From a checkpoint of a small transformer trained on Wikipedia: width 320, vocabulary 5034.
Each number is 500 + 50 x the weight over its row's rms, rounded and kept within 0 to 999. Layers, rows and columns count from 0. Numbers have three digits each. The size before them is the row's rms in percent of the matrix's.

# layer 5 MLP down (transposed), 1280x320, rms 0.0508, rows 742-947, columns 224-255
094:479495494469465483623444525544464567488533533423524521467411479461420558601495420430559428589452
099:474477469492518525452555493443522534506507479473590516489474564550538416570488525608469463541439
079:562496480541546659445516464489518489506476530454505496484511453505548492472528512508433549507457
093:554378468505503563471518577520601612475527538476473490472507434518492507577412570500546465406554
094:511477450445426588443532567452594412510382599503452489488574520491484575540502507540473501479464
113:485481426535569468510529540511456478436494468487524539455486567565516489461492433501587404432620
085:526438540518524595487393519523538569497466603480455512515532600436489474530523628498466500505438
090:453536491423473672436530546461412597552560506449473486452478552478606430480482526486510482465488
087:480519490510544543581555515484569519499433474460493572417512499514531475521423565513542612483571
128:588571507516472650515526507415457508519527567484552539503453588463479561441528481528426459560453
083:488483469570480435418572489555407622525564467424448498468560505549570411500526604523506588485501
090:486541507559567499555558525467432542527436459513481521483495397439545568531508505478545520437487
084:434438578516501521521476482519449498530565492449484471455557425505635432452384623384607502444546
105:503473469472571533457549510488633433440424474545536496513520543449554512520504470478502520450314
120:574567518501579377475575506619538506573540455526471528494492402548579409511532469485537531575472
125:473423533560544506495414611467455588508507558362421585597622561481497482497499495449507591449529
134:577516428529511584477514499555481539629517499603481414432648474469530518554545538460515414441498
115:451413537451535421453519437560460417480509496506472486521434508464488408480468599508556447450479
112:462518508551551527463553484496491545462340449466508530559479489539408490532524517495512533484546
096:592481469493495617515490502515545380457472447533535501546562501519486453592494496505418489492492
145:539474459456494525503546495502482497408404481463539456464573514476486500499351564520424487503470
133:586553526451470500490541503527492504444454454518501470476471483400620609520479460442562526479483
082:491541422494584595501498519447450541498477410458436466500495486500528505535462513451558483483457
101:569481574437452547521468476529446529587529479555539356555505534466457491431478505557443536495470
098:504549552496498543542623592455435516490459488465547494458455465488530462549556512584507430539460
106:502525452463394566450454505561518431500483496533530549530500472561573569580509435555420550500472
107:444487495519541471510515495479510518550490478584440368516539451416543513509593570526550506467505
115:545684495555377484518511493505458472448396542514577499474422539532583453404543458451525510451470
088:470409453497468488455530458551474442549548451541497593447470475569576462579397474451485475506478
101:551531547437559546500518450551546515509494437416572492455469490436472502496564511429479506398472
097:562488559547511472471562595612460472462477569492504440570470524513576482544497483411475541540392
091:477541490478575526513529594514461453540428493516471522498474552541494614496563481536483468477525
085:484469494471452779554459426537561344564490519576658506452478551485439532449454516312389532478568
098:560497464476429519413552585548491404482563472543601519502555538537524451510586463487603470483438
095:481505460474446625443516414496601585486537559595509505464541419494509548537529497501367493558572
090:509467565526484589578536566550384532504476532496398439428445537528447497437470466498542585429409
107:430498438455544519527445523431383458514465533440454471511563483379528497454461514609476453483497
106:451595542498545452515385526487498503429484429493440512535524472496402412544455589475517452562401
094:535537426432503514575460530407482526543552509469377415552515536496468503504606489498443500419561
094:474450502498578563544588501465487480501528571539468467533487423464477379491521544503482485449431
101:497490593544510499422494500456529559548442438575549481498516444505468526568465527497416460498516
104:435485411435425467510469561436519452564531527459609574415542534491554580542483495499506436483482
097:498434575444488565459598509510528431444516542458601516477577593467326397513574576539537568482506
127:420573513635469439562471527474353517434580458454507534492427459458497469539489496414495558495525
110:547526496464425532476502543462515563505468503415430457443515486421493490526511487434589545484460
113:514541502563479498400599469528464526526477531433481504466521479475549613470514552509462521584400
099:484674493442549519504486494411435400510455541497440512527546514500493422510516557586483530471439
093:457476567493502565499536479442533489501518627484551560511452573483554531485515492624423461522497
113:455517473556502629476417506510476367526532436560513446528468433533542547542529515430546407466533
082:472470416534418472494535504531477517469521437479395415541543524591577559459501433477474566448492
100:563472443433584692399369492487522518539464463456559529537512509554457514560508541404455544482508
090:454521491497526401561549416586449549479603430468519464490560493538544611568527432497451536550436
110:552546536483598509457554464520478511480489530525507453395480477447433483498346506443435542535564
111:542467526547502522543489502562538553514513521471505499431487563433404514503479424504540570489543
092:545512449508513446560459496500572551460580444558508555436495469447433440380456513460481549528440
085:573534562490401669413532497469552518475587526472500434417563466518509453447586501498461550470529
101:527533511550513480465469447484519523446595523521440479489561473525433512489530527489541482452436
107:515580526540519445442474424429526594495485567541449537468503522450462441496486541521515491594502
107:595531490557484525508482576482506644466468482489496456601506499457539525511476467477490564485462
094:558497523519505510483496542444500503537581417357557499492476508455494498565434512550520546517490
089:441451492431477691514543436444541526440428519459532543464418475561563558523463561462579450470561
091:531584518468360692515528528490482510508437560559539423523534565515522529613540542475499450488444
078:445477517551497593561541537498499507578546530569483500500499522479510435471429466558407458502546
087:469485547534518647469456480438466485478477600518518454373426628436503534474505533427500552503610
099:490464518545534456570453537422510386535516525487620589590515524490477473477447526450431497530401
101:527524530504523560410435531497553474520558583468487485458482574513441545448515487513510416490546
099:457573558545482528458626458481494563571429531456512521405581463471630533478590472596484498584544
107:542467423445499434513588444533489496498556473500459481504514484564631462498477534553547404448506
118:499415472433459399439474480485441554546558571530468548468518453561530558542451410528506425452512
104:448464464479504532472428466452531502524460486577478559478437481516512448471485583499535519607474
129:463534577443482553522398476465540483464524435407466572496539464401468518580558543418503548592542
098:495527500399480641452508523437557440481365413576434555519447499499560472578488538430501533520481
123:500500521453478493481487465496480488526551484510507520485558434447510508535565419502447486494479
116:517592554478557464442492454453463576509431602531464468540543491512613477587547530386539494515540
107:449550489419566520356426444514460428474472493465488582480497528425534497585474544446438515465503
115:546440469625416514499504491383553528467398490502485494496535400551477546465564501585506485613409
106:495516498538501369554408536583534479490460600454545527514489475496452447465451489537573473493526
101:523432540544651624522523528442460431465520427404509559465548566494438482534426446535551463434440
105:528513527507545485473439451520513448480475510528645381541481528456457417468486476417509484411504
096:476501483517527602481545587543487470461440571576515609442587510466396487417440467546536442547577
104:419497477595436517580477518437512483498512472550526497561588539490447485440531440534446506529469
127:454527446508556495521513451420415492476537507530516556527554507547432497573546513417555549540525
094:455493544489518579430526511440462530420446556412493451507445578473502501488619513425569475551429
092:489493448494540571501541551524480485542482502389524558465548576472421492438436494552458583513601
091:425442437527474645522586432393455444526546573430561444370597368547483426460482446462490469398429
103:540462470476522517555495577486489569555533471478544537496544530368499567523404521490533425598450
117:504533536496572424547503520462480418386531574489505484428510486459466420492582520449511472572546
099:426564496477503416417464466501447470488427496564460436481457475424507496483455466401595472648524
086:476545533524552519577499455564518402368486562522538443451486533458495479502556514511467637488475
105:530466423457520483428527461591467497453570540497568529516499497582499441528542496544467490527516
105:505510428589488473519512538430565522503505571439509537485470418446473522540500530609419554564563
108:545449553530500529525474560415500585509493474487496520506519452416556535461609522474625474585444
115:496488494500452470513488439487467476482501527463514526428571509483496446624540497595503537443404
110:565457521514477563448545484469500524505530472497524518408435455511512442486404575536486501457507
090:474529402480467703510419545499495513442531441463615423522475512425553521445462520388526435425386
102:438499476517496572547521595542488552416504484449523470506550478487542448467495467539500508522457
116:488463521582440555519426414533505557451483465514507488420485494543561483601566580448616439501522
106:494445454575482541479512464549539468548516552544491483565513529488601534531400555595502509604458
097:501431555411400516505513642560480541472527463542568389528473587574484528428435517471486482443478
085:426466564485536715525581427506523405518491461556530512450398564384532453504479573490462529474535
091:467443527615517528542438501541501440444527492455620602452542452557460445509522496553505428498504
106:480502477479525506487535482539474659477513470430544542486472460494580471426479523568500481468543
125:477469522510506435518497495505466420443611403412465559542461538540548459426500488488496460524479
085:512491551561567657478428524560566482539472408499506477385487519476453569476529491385503522375485
086:479560539421424821410461468484513493487451506533542520461420546541544569554575525470413454467546
103:519513523482455518593447475501622581526492442375557499574564435475518498458530523514530480476506
107:498513489493510493533468528471509490469431416432524544472398492434458395517499534587506614492527
088:494451424509430397505496487511436541424579527376451423537537460646544513482471567521574494486540
114:457486529554549507530461523443516492498544499506451535443488534654547469491457584448511478486459
087:520469580417422696508577514507531504467472559455556508534463518495456514470481496383500478492534
102:566567549485454619515393483516542398401455536511485447391522441514580509472513507541540506548506
098:533531493592476624404460566457468465576484495464566482503496495567530550591472503434487448480526
113:659477533555461424560539572496498535462546495570477459575517505431459453528449546488485447559470
090:471411518486445590483451457507438408478460534496548532509535568512487607494435556549467556507477
115:544424574507563493472530496523511444598518487527512481527488513449507421406543516517591421494508
088:547512574480543465529477546390451605529421476556489594576537534474511482565484465515560527547543
111:405506450480490520492447362495578513550556577469524575553543523466552583497529488453517550546502
092:400456493422528577496554514544466532571468541477586427513488565590412545467584445482490535445478
090:512501582577601552525410492470527507450453510617494458487480574527446444489454494501521460552472
090:528544456473525489514590490433461611461446534523468545497477486495576517481481489545490475554492
089:504515541499514480471573544519379552489494550550481515440521598524541453429412540505465584445476
111:497548468525451439439510472518507463484528456519527397625443488611531477551460516480474491498471
110:425467409494518437512547415491553494434520506490477569501507462521515433545414600451448438501555
088:528444431505486415482525546432492533526559470398525496497483537572482435562573536542480495480390
106:484515505571460401457492461532487477472515524489571418410515610581486481601379489484451527499460
106:517559443487521521602470492451461477483623475493459537531504488555656496500485547500579465478504
085:527563495533467538528529541463352463514482502390481551444497552531575512573489552416532502565510
095:492575399468534466434533570468432499529557460501478492486455494490466579457461402441489488481464
098:587454491568468548514415563469512368619555537438588562484422447522534470445506525493538518527573
099:470439372572405447491476508570464466446521519542486499439582488590554456467572476478524520456420
080:461503577436511544518440466467419369517494476470535585475350550483448470566539498457487562488608
094:504527493586476517441475457510503504544484473402438404540488436351484522537550563543510533588485
093:442492520470460528462523452506460416505547443520443425566507498479477444523488506589457480405445
102:585408381502577525526542564529528430504469521532494484526450513525472529451494486495462438433420
103:532532442442502567517567490497509462465482564484500396466451461503473524405544457454443510466417
101:508521507475487512427553514439452475541461463502511442560547473476395503527428500555442600609382
093:555466537504547600493524464430562525498427487607455572534477445463539467438465547382614519490543
106:437517476491550546531479463434535526408512469407491451610437493524404456545447542470485497481456
095:545585370469503548409463501488490513513465485516474454508412596401516420525475439382510509451553
096:480615436478396507459526547438502492415482496548507454541469473557506548446520396614578526401551
093:499531492465530499478562392593539455511490405527484389379477547521482511484478605423482523499470
115:417518483471551490475453491424522470469584493508464511409404474469534573420512499584472490594606
089:494435503513500542647399583475540430550510495508424490520478495457527447537434544500425473363531
095:526515521533525550551463470532528358538466493495546490474499510461389543465498445444490510540535
092:488554553524472594454439484515424633494480526533517493494476453513408443460464493378429528545524
088:511464531466442653465525525502549477522430536498543452469497503396402464496544456497525487584521
085:487566356622392537473502536455410529557538510439505546442602441531467527473517557491433537443534
107:449419480572458606460552506438479475553568477497492494470594535492499474442452470473484403516552
084:428470488531431566540514496455470464512501481394368591422472578494526471546453503438387446599453
093:534476428546431594552504503546476508504482494511494530565455572483554545440485474564546511487456
099:509556597474541544555515469496479590482459553570493469503468571480526360577539498475497494571569
109:444525460418621556495437495553552481519491521482501513531452561455495572529507506491516521536410
093:417500551371507536482557506501532521498470462424533593472436495499566404527526565428499505495463
087:450522562463515760464484478557531448466500565528494533521450521449433514476515473347464545524573
089:555472489475524582522464520448463500408491519531523542510532504461509574419518454621408471546558
094:498522481561451578412486552476486618566514553483478541506521525562532549405480433510577518525543
101:462451534505490642465535466421548613431437579523628462498404504510513586493477512544511513526464
103:491503406497538552493486471549419435484460463535493565471481441489498522478559473466457461519518
101:479546449522487585580495477459485539513536480453457515452469460446547521516434418522538505647455
104:526481411477457454653500566533573519444471544472535602476506485483530436519466418485573464440518
104:446555540439499483454491466483557486491489490411452561519543461448502477501524451458510474497563
104:559486623535470503410494578536522418514511431434573537458497492376462471514478485487579483518492
103:480578474478432492490532528415498412462497500556527530592469556512476469586503546589507447542509
103:530470576480525516485498504587543445490492487580449528602460411444407507473558523490557541532577
113:522488514480557469522393585502589529388575526422529519546523452551488517426439519515471455493493
091:474442497423567544471482396479483531573561474580445429484444425469625526533462563527499502506484
086:506543430548571505533409533482511556534338455501549569443437512401543522403525572544363420564514
099:455533527513544528490518546503452469451548495472431497494554411513532467573469585438457457519513
100:499576486548493553542564506382449562551430413493541498509519468528549519547464502507504510514506
088:495502590477545591482492425470575483529419494559507475513358463521460378533507532492503509559489
090:448518451438378681517585457479503483523486472482532509442529558489510524490475506391398493559620
108:512503437436490430519452461493480455525515503431494530478514466536528568442482517596467439619500
106:511481579613555498535542527487559510508475438487479472474491518486487530587462455478519497402592
097:439443499497488547481530466563465419577568487529482484489413456576499517516603566513514487570447
085:478520516457458611494493478476515520424482525559456457380528477464468452461538587485458528524471
103:467458486473484516406523503482512409434557498384493520429537447518555524454461517361475541491528
078:536482516494416761508547455498524451563402533544580469429561439479463538495543506435452484503538
089:564508523478456616487460503539486578396468482543528479496436548487532501383522504457513543467556
079:499556483493503736519580436515538399570505461497623518414488425519488533449404543392422550442416
081:473466544478497691554448485519536455525522500562523467461468496396512481570406521408457567493603
089:480517489420540483442541458485488444448532535501551580486488541491499537468451499537496498508418
101:402537508580474574503517462420478429465532423532618534467647481506530477547482494472496559482526
092:498515574525458590455528488477485481534553438421465478538483418522439472527548392482488509434457
084:430475499568519345463520501506563440480657438448496458519504471499528469489469492473499546501472
087:541464584434562589560490443509520430477469469545516500433409589365475445468465542439437549429645
103:405434535550487534522576516556505486521476567544465576568505549492525452521455447420501484400470
110:484426546512462442489483549474530506530538561481543505462546471537524509581499574500564476572538
087:527434474452521645466486485465530497515510580506494438535474472506432543433479498484494532524511
088:480493562520527437616483464561547479481431505535500549517390535471501438474485499393501537482543
123:441492465487489443545512539522488472450554500461524478433506574518489517499505486514421581501588
095:465593573503540555501412506504462581576520522501428571528581425339509467534430586426519608584465
099:531559546551506647432462462517521581484544557503496455487538458501455494515457497557406528509505
083:477437553488567508542470512416528475503364388530536515454353491404498447456501518453553523533528
088:554554529523495571510482486628428427569481468541452467474471548505540556537447515478443537511591
082:520549564573557590479443479463550538354420519537484501567486518545600455391584455515520573407471
094:491559529413523481458399508541558507562550480551467487559539494465574491453548488395571489549511
112:535541487620498406422509540426424471425541571448498562487520343541533546490462484586577366489504
095:490585436534415434519538537631455485573492538504461398481531453548490505501476519477477531429479
109:544565476529444545464533508578456533496486510556451478434470537592473414548544471497512549504524
099:550435472529495558496503506444468454544468523475556462494576500619569483518464523412378492469520
105:534434560461513502542465401509429502556530525481468497558447592477555412479502492439600533437500
105:500520443421467525514506456544410410417379499530555598399461545394518445519559473492495391481500
103:572578480524505462567453514467503546535406479477506436489554610471555535530482507511529459499493
079:505456570545416618511464554579570585438575457512432461447448560435523433448436543434460552474520
108:467559462482485483550498593426576514517549502476449523565508604486408504510463502565523490495491
100:460531498537516627495455438441494476480443577507586583505526514518569467449420457484442537412480
# layer 5 MLP up, 1280x320, rms 0.0568, rows 743-947, columns 224-255
099:489555503588430475395419536518531493503544520519502498644482491530451520454451500447547428437580
075:400516571605490460573449522514466546621535458558539449518474474480485471504374489436531488483574
100:472484523416504488474506531532573521492563538495403504476443555455455546567539551518595416512534
097:355450478515477497473498483486526525486551471482483436487512451525598458566545525489569572509509
107:528504507490544431542524461489541502476502591469567541504505482507584448524564471488512493488481
080:434489453526462483493537437597551526437532470532461545463525450576466594505513529472493448530545
090:481459452416517465515495575612564463449539514577430379437488569426426523496538519436446566608486
084:519506467458452482528559431663502544471467547467534598539540490548457516502515472455486538538527
117:485469473413451469513473472497598404537481504553504591524500531514535534590561548406490506476554
067:483491602560546520571497394477533510530551440511558450428532524440507354518456501524551468415456
094:464507422463566473438559590471505530458499488523456460497522491587434493539426574451517424505580
070:515509482481449446483568363469512449517488551476464496516493581512533405451476446470527520385458
096:453412565592542481488480582521425451557573448430494448529525468579421469540588499421488514470557
118:490473462492343457585509474480559544599602515522501586481467499526512535475460549451467496464491
113:455513575452480452504470549527568508551553543551541580475555563530532437465490417413501511427534
120:481464456520392472452494516522457464520472458491604498514406511493524471599465605500536537486594
114:528485426515627448440507533531398465511471472455491457551536575473530546527558489459559499536460
109:419497505541415454445555549455542482527469545601503458518428565577438520488483497421439469397534
094:504456510396489446580521447489557400550400430497474559504351543470580460580476587535572493519562
118:548520397421473460555576581457551475520498540523505562621354443520488492501448470502436478480529
115:464391530447505454539481574544553519538543617440426369493518465569498489545484578517486391494446
066:461497457539450475618473516461511485543443515552568469402510482498466457510378440476530466502516
104:480602474517469439510457578507534459540514490548419515458360548618565523568397559445434460563541
106:502591441493532458446528594546523509459541577494492505532487492550541456466459535425439427448590
103:471415475500491449441566579533534459547575546458468526579506511531486536528569520439507429442494
102:470503487469423455608461635505529439517627525444527503537474545572461527477437464482521435507524
115:464434504486432462466484532541525475483484496549494492503534571538495350445499517450570507482523
082:534392388466465509501545443496527455557508507528457514478465561465442528583488551433485524555514
105:446485514475506475543550499547490548525536470504531493497464530535437533504558445476506534471670
100:440515500423500470544571478564502363537588475551559570499395549575539542423481514526560486407476
093:517483517470466489476551439522568503506470456513525532489461560482458525512515559453523554501494
109:471433525472449544517480451523548405546437505595592552393448577477463527519502487403469594485684
107:515487529461547446457525549545595551584513496560521517562445523567406461463510529476556438453516
100:506434394440545486508546524411535547489598600581510541596425535499478491484489515488467527478593
086:500471503525518478440557455495604475503558480484433464486538560458410442603525444453528453497542
111:419554575550443499451581531512454500510435570521458509465545600547581446570433566507448510508540
115:482476475452490437520488475541521465561471573511566523549510544547477439505521474494569490520463
093:463441487387496475592568521588575464507432541487486551483470549559512507563515498455523523515637
097:456507493476446477444566550478540484595431544451445461584544565497511506539509507575533564495558
106:460504431536434458456477528497522456519506531478515547531436550500516482495566528451485481447543
103:394434456444444454517484551493530405537574489543425493498457555484439531494590521416427537521505
107:467482508519461482465536551558552522514439617570543423471516498509522435450386541378473551405537
118:456483509558451478565483496469481510487530485407559580578468565516482465497556501510471538548446
111:466471492568511465528506440520622365552417538510481523474503470537492463518430506510494417547459
107:507512518556474490452563472567527459502478517447503530505577491528416419609430539499434541462542
099:486475472429416441480595466611541441592438461524508471483479518521537520506532633446506485563564
097:505483537479499475496476469511538466457514513540374444499528492537493497480511498477487485418503
117:532529438519510509496522521477551440494502524534449521506443511491531565474508502491566471344592
067:513435546414577499483497475571465488522494438528459525532474504613524605465428524462530524414514
115:388429378417453469528555482593499496480472521515529497467500505509504519501516454511525539487508
096:474519408467539487580483522455506557520532530521499535487499499496502579515520448548381431515484
105:438498431449506454561562506470474417496446456519532545529494531495514591494448478513420476480514
106:453459418499430461530516582454450479481538605508498629441535459509571450517400561477512424529525
100:379508459507542460590462465447434421626490526520511513450526510518515630572424374464556446465651
081:479515474513459544461529390521496452489383452470532616485436541521494504502502545538555431482515
101:473454501572481474483428487543495486531545496539479505564481369575515558486523551487414411528507
105:518511353419449447508612513508539584494553481555432600617509496537445561517432539526465564518528
110:468522462505542449521580582579490489523525478545522556561535475552552487565510623555503504460537
091:489357480482463426559522452476443502485559518609446559594476464468384570512493529469428533488478
089:519551449519455465575516529512478580540574462538534439503542423547545454474489540406460485437522
097:519460475460555480539471437506488512533494541535497625493489507463447527462551562483504457376558
071:453509436497445492555475499497492483527642583502463526537467556438470504620520530465462521469523
077:509494531536436481485449442444497429484567436529514538543543516499498521446617495451518488511523
096:464529525507536450465501525493448484505401526385486618542414523546502490508437480426512403525567
102:498479504539483470406592548494595454584465493430487453469540511506455424623441468474569467429509
101:487526494470577496496517497525568337529518443546545493479484575494538489448432558536476468452457
109:389415487502537456488540564489450538633518479498558495464477517560453485534546537458520461410551
115:416560556513473463446490556532543521483483555522477479444527521474414449523461565450471497547600
110:502553411448517441456529504518520414410539514488504545457532523520460408500507523510417408499410
111:529434532510485478467545504476546443494531464443503565560411564575586530472473530512394446454522
098:430508499518482468541490478509446487423553457495498468522476558461460502541521513407523597512519
116:478477455498475412488498530514465446497565468506505463589420474510510414571541562430459463518442
107:493430506502512502490478515515486536656464453435499577503469443470507520470488526406482437424603
105:459520525535529480569532513488557517476505512455441457489495471488489482517551506442586424432602
111:515541486538457445567528506460473457553609514497502528512423489460576498480463540507473444388512
114:508503516472503462555533477478426464593502442543479536474489499488470530496434470453510523561568
099:545457488486502460491543520479500474509521631434475505502428558527478551490524509471592509412515
109:410471497495497485454527485479559496560454514502432541511521492575303533550487532486581449505502
095:461423420492462447503501590539510543525491598518412571474506556538475437426585503503561452564519
103:441461486471444455584539543414527524505601562536561520524398601570481537501457428419478457499473
121:481553431509547463490493473632590413508493471531437517493475582510563626504462581476531487566502
097:392429540487446482538515440464421473504461467539460490505508566526386465557493493466459481449556
099:384511422500559468475447536544495455556526456558521489548448529585530590485474568468439560463575
097:439472478554507459480467579546520509525471458488542427496535591463592504635526509456447527469489
107:423550488426521441612546513565549446519473505486605415562527502533500463545474495449534518434436
122:548595505506498449516587479519544458560535514503519490543454492462426552485458499521461469511602
099:542560402526506486494482497460588529441508477416491478582463424492600472639550513465457570439511
082:530424444509465462447466419540455431578552494521424512568497540486478472494587506495515434462539
102:468566417438500463523535548420459416477545555527487537465441609469485560526552449460514488519505
102:427448487523530478511534416471574479495542558462466513531463555492375500587578523494426537545529
102:488432450506362498483553534481442506558428618474473563503496513530536558504509452429536592423627
119:457464490541442449498535505489494420501598498537495525486502483489526476573465526520532483476538
112:494457417458452438573482587468540484482503579622544559552512493528463490478480522466472542396481
096:487497372482550463569498485459518496476431513491435620493449509524578590574523600378320576513533
100:557594435443615461467553583555530564469530535502544576565426491515480368491404587429434436552550
120:472439534530430446473486508412525393474483496550494536524455530513469522513505595512470508377507
108:520562455438512489528486536554526437517601467534479495504454568517441500527582517413496490527465
097:478477438444445446481473402484515490467475425466444519475427568549555509415571517527554461450525
073:464470469499401483456446470535578494498472487470573410530616549447479436498599533477501499521601
095:481468449463498477498472459490499507479530422472533594532457535566467496483528505518528488512537
109:529500499520449455507519575465536437549505560434502589616420470531466505562507452464438429513536
116:475529509517544488483466463493537486530465568405477636511483494438558442506463579414481419445583
080:558575501507452442610459540441454466569504570499450574561559531507515461470561448414519550418460
093:527516464497569492476547395501563556520455493524469517541554496467446588456453568490453548479526
103:530453391493502495579538602494480444508465597470523454450528527531438550468588489481460483489478
111:532412385462458488499501515433501533531496471409493526537523486540548556473515500489517506506465
066:506422549478467514622434469519460478474511528484517430550568502475555512483490521495502544502461
107:489423508531495451311497486595510487586502480506522515492514513549484417538556479491493407486551
102:426502433439484462556452481523550491517526415583575535501493611544488531510508553454433516569543
107:508530444461553474526528549515464503502500588484503508457382571554445505544551523490473495478496
100:444479454504499467509527484508476499507453553549493507486518545541394404484528451425467518512481
113:432526518483482452440512490571462464556417453468470540523437470519500462563512534478489522548514
085:454487440573446494503515479521532501593572485489617442536499473444445532580513495488487523523525
110:505595428429540444571576580486529435513495472650557524559475551574583517461534476482455439459479
088:482449369471451520525529585554587377590479453461507492527491556442526551481516484479444468455484
109:398564454446442483457536542590564462482546598524548583512415471567496450504479592554547490486480
106:463473357474429474530579455477523468468505562531519566531439487492417523518607557431527565469440
091:450597411474487436542568512445489372544451526470512524528525521534470560512509426553496441518468
071:519461441355435513425464482534496447574424529537450638524391484563442479440576522493488430539518
081:464549553512401482531456492567485427472451375518508524439540501496552477464498563458497450425475
108:510428489474477474496507481485490471549502514510444529442464522486381576567482457508497492423508
117:423561519459460434449456548494482444500486435438491574461429502557485457538578559427546418443555
104:528449517495537499452473515491576491506504577575484595604472514516553518551611419460409475418460
106:506448466446491485450532446568556412573519527549402386592522542446455515556543539419484553486472
089:533467423465479452530510536557477493539430549533552404437530508508554395461490495517570528468545
083:451600444488498449544457489456418517501565492524500483477475461502582515514571521476495482467525
099:467436510561495439492521513559461478545508369531600523543506545457538436553452585422475475480562
093:542509476396476445523596530492512486562469538441510567540492482606538396544490467571523527492578
105:490450414477426473500512580458485531504541534567492525534509510514493437486398492460478408549470
073:528477493573468493423473489528460512554545502478407479521548494532493418574515549492496583462536
109:473546456493436460495590507541550486552507476532513496494420501509516534503447596454560506460578
091:506576529457461478509549502478514455492460425541447513531452493537548508511444577548487491448508
108:475538461518494454515612505551538447583550509615457526472463506537477545528540518536510507473524
101:520469443439391466525467561497534472550481566480552588530485495460454571486475607460558486473565
102:477618455477508447498515494525610470480555566490548534418458532571415548532459561484485432482510
093:485524472491540454540492532527451566524529518576375418461517490567514475489565479520518498534419
100:419554520460473455553517487554560446552466560555444479544384500463491476525435512535580525531499
092:442481443505508457533464546492456509533447426442443455510534516527474549551498431414525490528497
098:490405485532460520572571533444417502580482477475462474476454513472453457592530528441501439503457
088:470400469498508469452439482588470522481443463426419493451545536635504555535469479452529471485565
114:491462504494513471514573478473546450568510500468487564458493499467484464476508584488517396442476
088:467575526480568465463428456423520421466483464495559511495451545501496526635454533524535498537480
102:499548518531544473427645490546512401623558535562533565498442530554552405505490611494525518475448
096:473452486445567481483528558519495495517565482524435446491519467469479471523525507436498478509520
104:514543489558537473501489476503560446550482509568422511528465518547464521536468493486517454558584
072:398548491579447520436420523447469478544435484460464370418582435569429471538441511511524507420551
104:487522567523491478475535497505524471507482489521504460497522514516475456515468520479476609456577
081:482497514479525518479522522491596534479475473575591554523540486421425458453497507508524470426562
095:485489511446517446481503526558487497438556418588450473482485543538460453379536477423460573406513
098:501516469552406474473470502525473464548475552461555451531507426570495427576539471379529451403494
100:409490376457457496532522539502501524459572556486467476490449496520520500482570505467494475568509
093:441511552535387485504531461536478498554536402429550509493475537508556453533461558479421503433613
074:513503539459497484556463479493536535478449480500491491470529520510412433520560453473483618462521
096:512395490514550476503514470526523459418472484550560487477519503450512421549479503479410499499535
096:501443462347527496498548504450507492507444595615467462523452533499518498423454427566618404460557
101:470492530480487475507578554464478491532439529486461450463553492535452500597548491441376572558522
104:509422464520449468605479562544605417511521546538465632547412484410569448480457513473407458454463
104:466431459411519463510516502436506411495524576366528531519428565496552509529532495411548570493498
118:525478520432527448557487531477493455546557533578462526547517490589502507552496550430516456459562
103:392539482499511468611633533566481502535547516468385546444425547568530526498476480496543485496487
110:482487511419410452634503520531521428489584525456475464436511559430602402539475497500486482496510
107:484456521471394464453605466584607444503546586535516569490464535497466430641482473553593473559485
103:486471535529520453593474526421517437599558465454510525420559609525525498434537522448477463450500
102:500494431391462478612586588573481471499519504510509508621395495532444465505420477553493501450557
097:487474461496567456521641529466499465561541490435530394563488511479440556480467586522457502446453
093:489463458515416462431564439537538375546514503523443486497427512609407539440421470494515421443487
102:392442398611496453569544620569521517549492496448443458557553462486553535495499558498436531393568
098:460446551484470452493555491474550387492401515590479447567509530546557564541436518498497460464564
078:486450516424439489490582540432526536476487527552459489596477624412434520439481549534519411581454
110:376567467443462507484554497496460498566499582558451412565537514438486481519552441443464509395553
107:523478415493518459544492519489494530444535499455522432496544455588458555524500540525484403468583
101:396487525552492480459569511595521438482623541560474510607515519510490501494491513480530485437554
097:544423448463444481475519572495628450425504587536513453612482516524498503472499477543619446487464
094:384464535481445497525548449504503486565445490480546434482432573490458604537501506555469450521568
103:439449432475525435520556599500483480561507478513472533501512555485560424560465485453523457526548
106:503535459411416476458543449479556365572457486590489480481446561469418506490559484509554466468516
090:419538453486569429580483519539475505547425460549466531533434525523492512535562458500501421532473
104:505503501456456515495551537566498520573443480480476576591445523494526428566477548446432512498596
105:376419493407517484541491430517490483500463478580448516475465573544504452533553511398430563392534
100:503537477484404480540510567464489505508507520435537580478505523468492526501452460535370487493521
100:492550432493492467565515508485560508465509498543577565539569449546531372515517518452465439431525
097:446492420545430434532518518546507496464547612460501504495497451485502466529478488502536519477460
079:501469472504412488490477520437610532538474607503448538470470514606434490492471453481549555423528
070:425513449419423526559530507418517459493410488473446562500494522510503497584425506561441510513519
103:511356409479453485514515482474524555581487550518441596557438504528465451450434597511497457460538
114:508419454451531459449475434462536436510482508472485590498452532539532404540474502514506453562463
100:430547510456539496546536538445475479481458576512492577541544572519569533502456476485425501350490
070:489476455443476473549511469570445523478477390473520528469543437543528580483478561532445420547503
113:417526470488505464604550502530398498406622525487520434474469515477441423530508526488459534496539
088:485544542549403457442519461534504509496440431474509450482500579579474477574574520460476457488505
101:488451478441583466483407497579529395509498439429494558559409529514553533489502547561532440538533
074:483507505517432505503618523553522560513477517437608492502544532557528405512437456497454508409507
083:418460465595508500546512554451527512525479567474362505542533484428467430544520473503591490503518
085:502539568461462431545475521468551490439524534509439495500487480554502443631517480556514492508450
100:514614423508555431449482508528467494497557458420449534574428550604467554613529571443439496526491
114:461528466472468463527528657543446548462422541570522458514431523608464440519458530422567447459516
100:387558509538489487432450482493533480479537532497478501452474544607466510548355539518528467486509
101:437525523540433421505582460497523454475545526606595439523491650600447439547446572431476506501562
099:413490489474529459511457546563587477512542533568513487555419548565492492585493466532526478560563
102:499434403507425473489551663497571503456432520509517417591544516507485545567543545502456464546439
105:538440518428408486540464617528491457450546596584582469514501469507542525562471587494547477524488
104:390531452441458450470559526496450452479493529510487543520523565555591436525507437458441479480477
076:389479576591527482491500478388533517537435461433515535503443515435468474545469354485428469419584
114:505518483477470484555550480616554450460457509595480441611546514544441486566481548469492536502459
105:445558497527492486519551510577505522529517581536415496543472531522484468566537536451542493522496